Each number is 128 + 32 x the weight over its row's rms, rounded and kept within 0 to 255. Layers, rows and columns count from 0. Numbers have three digits each. The size before them is the row's rms in percent of the matrix's.

# layer 7 attention output (transposed), 448x448, rms 0.036, rows 33-63, columns 280-335
119:122153138198183159097158105154132155147178055137148172111113078098147085141079138109125136129202097190068101085167131139156239173131069113120182081156115112169067152080
118:143130104137144169094109127063193137168151129137098145105134115109144163153167155143150150099067143132106156109159092123052230146172139155161124133047091122113162183172
108:082048168050099124128109080112096096076146100118145105131128122141121143101177093162154144128094144105144136143129106152156140169124155171143054112153117130067126079132
122:139138171103128178154106168127176131098127255133108155078158099133146146134076117100172143105077107129160139131152170130085131121147154086084195100148124184159135135178
130:177141100066088112147158184203087103088094102114150121120122111144129143096129143099100132151114182077130132108089135079114133148169143108157154184164101101078055085153
119:127108038159105168088152139174105076133096158121082106139068114145124100117182133080092080131102151167175170099123105146102084158176108196179146159083123131132146185150
120:103099120081137125164079177082147099130106155133158113146143143120076110232171109149134143060082129113135165086144141141126080138061130122132138033128162124129146212128
118:152122112058115154166082183135076124129107174094153169146093158103129133148097125134141195109080116093123121080156183114082082149101187136148118070192131142124126107158
117:149192201112100167178155118071220130156136160122134111068184105139148159145081102135212139115145111111118067086181132136076136113136112040092165034083110118126121187170
120:154169088143124141105179158123107161069157161087079135094115108134111136125089104165140173136201116119074123131124156134102088126150125115135111065120183139156133124150
124:137156068069145122168093167147192109149126182135181166149131088139146135160133132108137134166134075079157077094191187090099172133118132122117125126136143173164092110159
123:140114182166098113127143144124160097120111082152141140132126116142164163119153102121164077081114119167126096100054127148134092148146074071076116130156110132101146164092
116:163082095088061035217076102127159117140091132165202123151103115158095154163148116119150086147130200094135128094066096129186159119092162157124052102122113174112101116136
123:073140101127166089080098123089128161155173078126176164127197127103139107186114107166172173125163106171124097132175108169165188076075140178139179105101191153109137165133
127:183183127159096077137221116161111180127154112151104152178088146155154152097120129124077131130158141077085128174114111118087112078161149131129179186126149162122096051117
115:144162084138110114076121121175112117153081129130082132123111084169104125190142106160077160177186141134056154072204112110149179173103074121128126138120159128123099164059
122:138118123127070153131151061118094150125156067180124146177089139119175048099120087112101137165124115177121130116181155130121130115150113095176091255138102131190109166123
124:139137167159106132146162097102175152105133149121167150156141196137137104134146090179144127125145137069123107122150112157161065134041078079112073126123080115133129141071
121:155171090152115089055086066134105113157140129129178113180068121143137140112135168069118109126157122135146132158130147065160120175136076176056117142185117171161128095081
124:167080205126086131123124184138106106116129152137140187175121172139129115098135155110097130112099107095118088115118160146124158117110138190148112104137137087108167128115
123:128144100122089094125118199084122110120131158112125122120083181087142105101120161140100098161097190097104155106103151144040222108118183185148105178139142167180083130172
123:097083163043193134143133064155153180121155101145151090113138132101159062164171106127120192121125115136131134119154155139100117135058113090146137158147127130091098115114
121:147121132050139142168108184140121145126068161101119170115138109153148124120156148135136139128109128079132144132132180152106131074184112083068136119143162153130128176130
107:137122155111162112151165118146126132118105234147210164122152108100103136228085151140129209134144155223116160190137133112125120118153073120125187075120107082135144093125
128:143124134134098151146140121106149104110144136075163088165135187134166096146124132123129136100153153122145095132196156135047118099137173120111085095125146129125141100096
130:116141115127172150067108117082140097148156144147094118151161138114132129162140142131160104121123107192127157130093094126134089136175093136129134190085158130111112117154
119:140108148084113127147122144107183131115129133115136157120121078123124107107168091120142149091094097073207110125108129158124102173153144173115098160140134137104196082147
112:097115176193110160079171118154102114163151109113123129124144131107136123086087086125094149121170119182101104157118041138118119148176099198144109062086114072112165170092
123:114169054128115109178161115137150109137132147105142118122131128098140127127119135124111148148116155121123156124131126083056107104102225098072093108186142135169138122117
119:142133096176126101148173168116116133197125159116153170107157191123187137150093103145124154115087166132101143098175105117117156066160113158106198168136121148121162146114
114:086140121128150143163139117144130168094152145110096142122180141156147202191151068169108161056164151142156138165097062118071146077126147097135119148142130117092122074079
# layer 7 attention value, 448x448, rms 0.0383, rows 34-63, columns 280-335
115:115118094074100134131089146115168110105103204092139051121061165133140058152095101145133083164043098156109168165182164122126108128140146126123148131168106125125131078140
107:186109142160108142112162113169214151158159107165125090179148122129107078164198149130133126139141104150133158066123119094164129147093154135146170056164103109138193125126
120:090158077125121142133133130113155103191123169129183179124156155124178034136156123147162082214102133086131159081124148116105120129111138137151152152104131098172122116102
131:046112122150166151089125118076098062193148125157156163150088136131164138146159158175118118156168095156156113103127119160132109109101060126112125111121107133122159178078
115:085095149122120151164149147099136127109082144089072153061119087144138196100111214141135088103189129101132156145098180103098098129095093097161092135128106114129148134139
114:144128111096210148099168132115174139098147154112120143095126108138120106105139155096154140170113126137163139146173150162140162143158142154140052139118132105186075142175
112:084121131071111082101130085063146061154170144139151081146173098128129053131149164128167037180060127139166135136125114141156102076127131154088083085106108130138059161135
114:137098089154166132130090085154115152089184189120185113109101162139140108116166096175106187141092128097144168151124119111106152131083105116163090222141143135195115091100
117:075146155151121124153118095118162110165107111090123165199120189155142157084111199149106130150081108086117125189189130143139162119108142097140134163091133072131064155133
122:065142115113196100074123113102104113130149144097074084082116108111123133084130132177135156180080125115175147143148141150132148139103103103159111178114143101193152160141
115:079149117082088125144147109125094126132124197177130143089141156113171137148122090123072169161175122118084140166161141154124132158144098158165150117070114129126091170148
110:159153139119161129091153177110132118146110170157068150161176062117099110153157184087070165163076146160119142102133125152110101152149131083140188102138130170164132168077
120:170178147095123126106136149085136156087159175120088086108140112114118161078147084113153149102078110060093166115197132145083090123093177159125174066127149168143136108187
121:092148181086132084111171121116123103088130134144172168092141129133100117066133123109104207109142166166158087122087128130120097103044171128105114108191147123099151186120
112:221070151191177132147134126108119164147134133085127123147129094140137140117164084113121157096168055077171170158098170083146166152134088120163095123097109162122158110171
117:122147078166166129158105181163116123116178137149176102109078085124145158136123169188112083046148124144119145131114080134168137109144120113108161152137147158092145131156
129:188077113085110080147130133154111104117139146091124194145156094118173150064098128097094184080109124165087134155110120159120129181095070116118142190097123087073162170176
121:121079127103163171162100157115108071096084113134087125107242097134105080144082153137109139208143089118124150101115155137157129124161105128141134108118093125158128104132
117:107148176115121124113121104141112204116167117146106131149161138116100144120152137131106073130141202098135090110079100139166086123098125149153141106177143161102100139139
116:109103104131141164099150153159125106168055104147103127120098127117148109138118114134159141167078164119172169135176080100109106106124149145118130131153121106101113100097
117:082198120185158157071152174075143108166169145118167067127155165128117151162136110106172068139040137104106096118108112155160176110177143154079109058124154085163122146239
118:092192067113113132124161081139121122155173217167189058106169117133137137167142098116134098159130109196182145122135097124125117068119197150081085091099129112190091142092
111:144139072178111182078133150115121153026144055149060107134165140126146131091216108122109129166093168088112116106097152151123153136055193115171084116131105144141123163147
120:153142124099143096125135119081090177094140075131122156090126114120100074112138055162147136194130166111091149145087095089129132105120144161138119112122123172171091116143
125:122096183096136101113119153142112187129166154070176190101140146125144171096081100158159155084150122092064075139162146102157140094138161151098139100146096124144106129146
117:147143151109123134075101169079114046116163134148141107165090127124120103154148144145169065167082172131140151077147163123117115134085146097167173081115127119202144109122
115:149150085142137170173165087040144132070125078137075168107122105142111197111142159117134067089154108141104142174095096117119114141158117063190127132141134148138099124151
125:150119110120141146081116117161148128107058108134121111070101123131155085162161159118156174203100088101204140095131124112154131123164127148126114101098106100149113095110
116:182174152086157116171103113124176146144125121079115139019128116144125059078126113085119146101135114121130148140077114092092104096086175133136079068101115102093151141194
113:180113183152138151035149089144135184152161110087118105078151118121154145106145175139114199125142109067081122052184122089107157131120120154106111081108117117117111119151
# layer 7 attention query, 448x448, rms 0.0448, rows 64-90, columns 280-335
088:130128119137141108104156173181081148114109128108124095161100102139116125150125119138083112174106134146100057123098118155103122175176138100120125125115170156135067153131
090:072144147142150110080148188182132115157115090104086111128123097110111102131094138143149103160113106207140096069138132136140134123120098069126137139116128122178172161116
104:089124086110158102127171148092119115125063165135156136094148098117116181173071159103072098188083120126143099134026121135139160154156161184103070123141141147094116139153
097:160117180095191104122122140125139112122092111184130186179134158120158160109133091137124199113158098086122151149183105126128127124127118128092149131163126121126148142134
072:142082098106079140162096092113155124107127152089163139104164132095118089100140123170198126112093091186109176147077082140147128095111134112162106159102138104173145118223
099:129142145094099045107101116075159167151127102138130135097092132114098089103084056180152173040144128145083144103137148113110096116078142144169142106116138134086169184096
107:160113137133151074155081086120105130124192084127115134113127112126109116125129102155163136090133148136125135149184152112133111086133142074183105158144135130169178065152
100:133169187099114073141116140144095091124149117141131129166091116121153096129076138144119156104144107138111153108112163151136110153063091080128144105134129136146138174085
077:146141150140105050104132151200079126106156114142128080167108144134120168136084157137132021100091150161151065143092185119180091181121154123164116136131134146125096113033
080:118200120128131125132126076107197120126072141072088163143146142127146145117138118104163161156157071104100113123204087140110180097171105179133141096139108132120136141167
093:128145083120154107164118066099185112193113141097132183119178123106109160152091131126156149120150086123139175161177088148124143069137088134074153170143143113146162091209
096:134062119109157127131117106101140152099128142144177119063126150108155118084114114103120120108062126130088136157110157086082098173098197138172100082119143043121034177108
096:118083133166156141163091091146078116048104112150130028054112202143121100077180154083121108150106128169128135112083144099166135161070117093163088154142124094118149090142
087:158101137159080182104149219158087137128169128083113033136096117133159091123107136079139112131121131152136071078114123106140172161144164062149137102111110127112104149070
083:133168106080099138162063042104112102091127188113136159087116152128114117103080135204147104077132107145120146161137108153172123077172092234122177126182157133167147113158
105:114149131073152091094129138118114117127146095140121135124143187117132126163130085191158146128127114095072177069131102150155165125128139092117120136150156149110110133156
096:136115121094105087087129140090145098159163093134134144135150138114135115130178163126133118060165119125085158108160152115151127145114172110176114129146105117091156104138
103:088132151151110148130077117135080112112151131096115092091065212142093075113143122142173090098142127145178154084126154093164075105103152065121169145145136080174145139056
102:156116160109126112101120152133100095084167083185146157137108149116165109114158140157127139110136121096127157113102143142113062170053158127151126083120148089087109163049
102:032144114134105197150088146178134188147102156145112144139157110100108152134127137191156122152147129121110173139100070127128188068158090103100142180166157102126175129182
095:161089162101128171104172152108168126135124130163156114173160199123135136188078131109128148133121113087149121087144113110169184141145132125114143147193116153162129136120
086:091163163139152076145119172142186124081126125176151130134153112127148180108160194065146110117174074125082090094067135123176114140102136090148135095132143072112090134076
080:129089091177172128141115101096198126145099151084144121123163098143119153168099104159160178153146090173087124125143099143082186045166150147092063119087126179133156115208
071:139185131110129097110156160159105138175134100122101091169084129134133169167141151116106126187094153107143057125122152145117135229160124055093118129144111164133104140080
099:114123095097123152081149123110159128123152127206111155141179130108164156159106111112106169161141124125134141083101100132125158137185109098077132115100132102095065167104
085:092161128140103164171156159118115129135103139078133086118079160140107098140080145116100095176084131148147135115117151102124131171160132177088093152132112173143147111078
080:144189149128103108164135099115121125170143157069113195151098169133111145131100113137130169097128091101091176114202065136122111115133089183103184174162123166195178149183
# layer 7 attention key, 448x448, rms 0.0422, rows 64-89, columns 280-335
084:133052172149161150168162136151072125111118127138105107149115128143149064113106168127098165121118108107079122118096121177171154184085165157111096102084129126084111153128
082:142069137144170160155184179111130148081150154145138124115103115123104047123108151118109153098135060115110151071157090174100122200072158100162124074087126101111121166152
099:129150085087155158130147089118117125137107096181193102161117128119120109139122125130099111126096106144093128090101110117130142181124182154123072071077146103119066138163
090:131168118124128110110095117111119128123119099141159158122144119173147166126183099152139125135111176121081133163118119129134163089166073128147152146169111146109190073116
077:100183161119115085092029087117125151128134184114153165115136117127132149132194166161141136138092132130084146200117137106130091090129085122157132122110103153136115107116
095:172123154092094181100104089139061098141113201143110113127096103167076162149133094175098186146106118103097140123118137147103110168152151093122156169126137135131102142143
107:100132070152147114099118129157166171106163140107154159135100111076059203117124141139165131132123137150158104149106106137106114111191108098115123142134120079167152155168
092:108068214116130122179084135147097149095151145152062129080091122194174045076136147123073126154128139091096144159101111162129092152116104166150100132057142136116107114141
076:127093116140171139150170129159141155111075122132078115104125153079089085109093132122108143113115057157139085082096093155150206137148163145081102152129143103161106211131
077:182156123131105053074074126131148120136136134122144125126149145109140173155159096149185105109118090129147136141159168127144057138126138146130151105145122130084200083101
084:146145120113117122098082135112175138118185135127164147110161114128118175161178133137142090152119170144121138158135133112106058122121118102149141073108093150113128085138
092:089168145104116106177073118133094108130066149129125094081155167120114172094135171137114158140122185118080158177099137108177109116125116182123131129156137100109091143141
096:092113095129140139151141122194176116125135183099151135129122109113170202155145086153129156149113082128181112139138129110179116126128139127141059159170093152090152193119
081:105058128116130136152182187151116114149101098128101112124102149133095068136062133110136132142107065142156123088109103132153147140092130112065162140108170104103129186116
081:174173131103124079101025096180098149129189157137107156155162084143117159105151111157106091142086143109066146180159168127134101084093113126142141086131124138155150111090
090:093158114057120143080079046105110120121115159124160151097161097208156135135172158187109129126117156086099149137103135199165154079189064125117168138118098140142110092151
091:077078049120109130085137058120153105129135086139209130072163112178138118120138123112110126128115127087120156120132138169163125129243073105105142146137120135161103112161
103:115203181120125109154086160186147178130163194087079146149112103126044185114126159107116112122135111126148149156162108086099096114116071108124159133137133115145174131123
090:079141146128157126156131127120089131145094137129119102101138112171100084122157149117097126125117160098091125134106138186110175153208060136123145165108156113181106175151
100:194144170114109156111108085137132157104157164079128086136076122177129166176150167150168132158115114111176169129166154088118112071143222109117131150136143129107170128158
093:121138142105128127119109131107130112101117089103165152128119108102160154132122124147151128173117158130163117131151105118166154109128127087138160140128145136130140064136
086:115174054103178099189185153171117162115204174160169137117107088107099094110111173125106100094166110060102133138098082103174140175185064138152143099133125095150099167129
079:151137167151109125100054133070173092098162140162173118152129114145091173144183121138105101139126144100100106130156127104116062138103136113136140072102099124144182093120
079:063139094122139171165201129129141147160082076139114086158103116087121084100070105126127158124122101157142116070111081139159211164151168117114104142082151113097090192149
091:110168114083106101106093103128086115116170172160163174116156103192152097142097167088083063101188152109044143167122112150168084097095109149176142112088092092115089068088
083:126110120130129126144175147148132125137119089098146076121111149102135093095076115095156156147143070203154122076127137112111090117106181105115106135109172172082135201116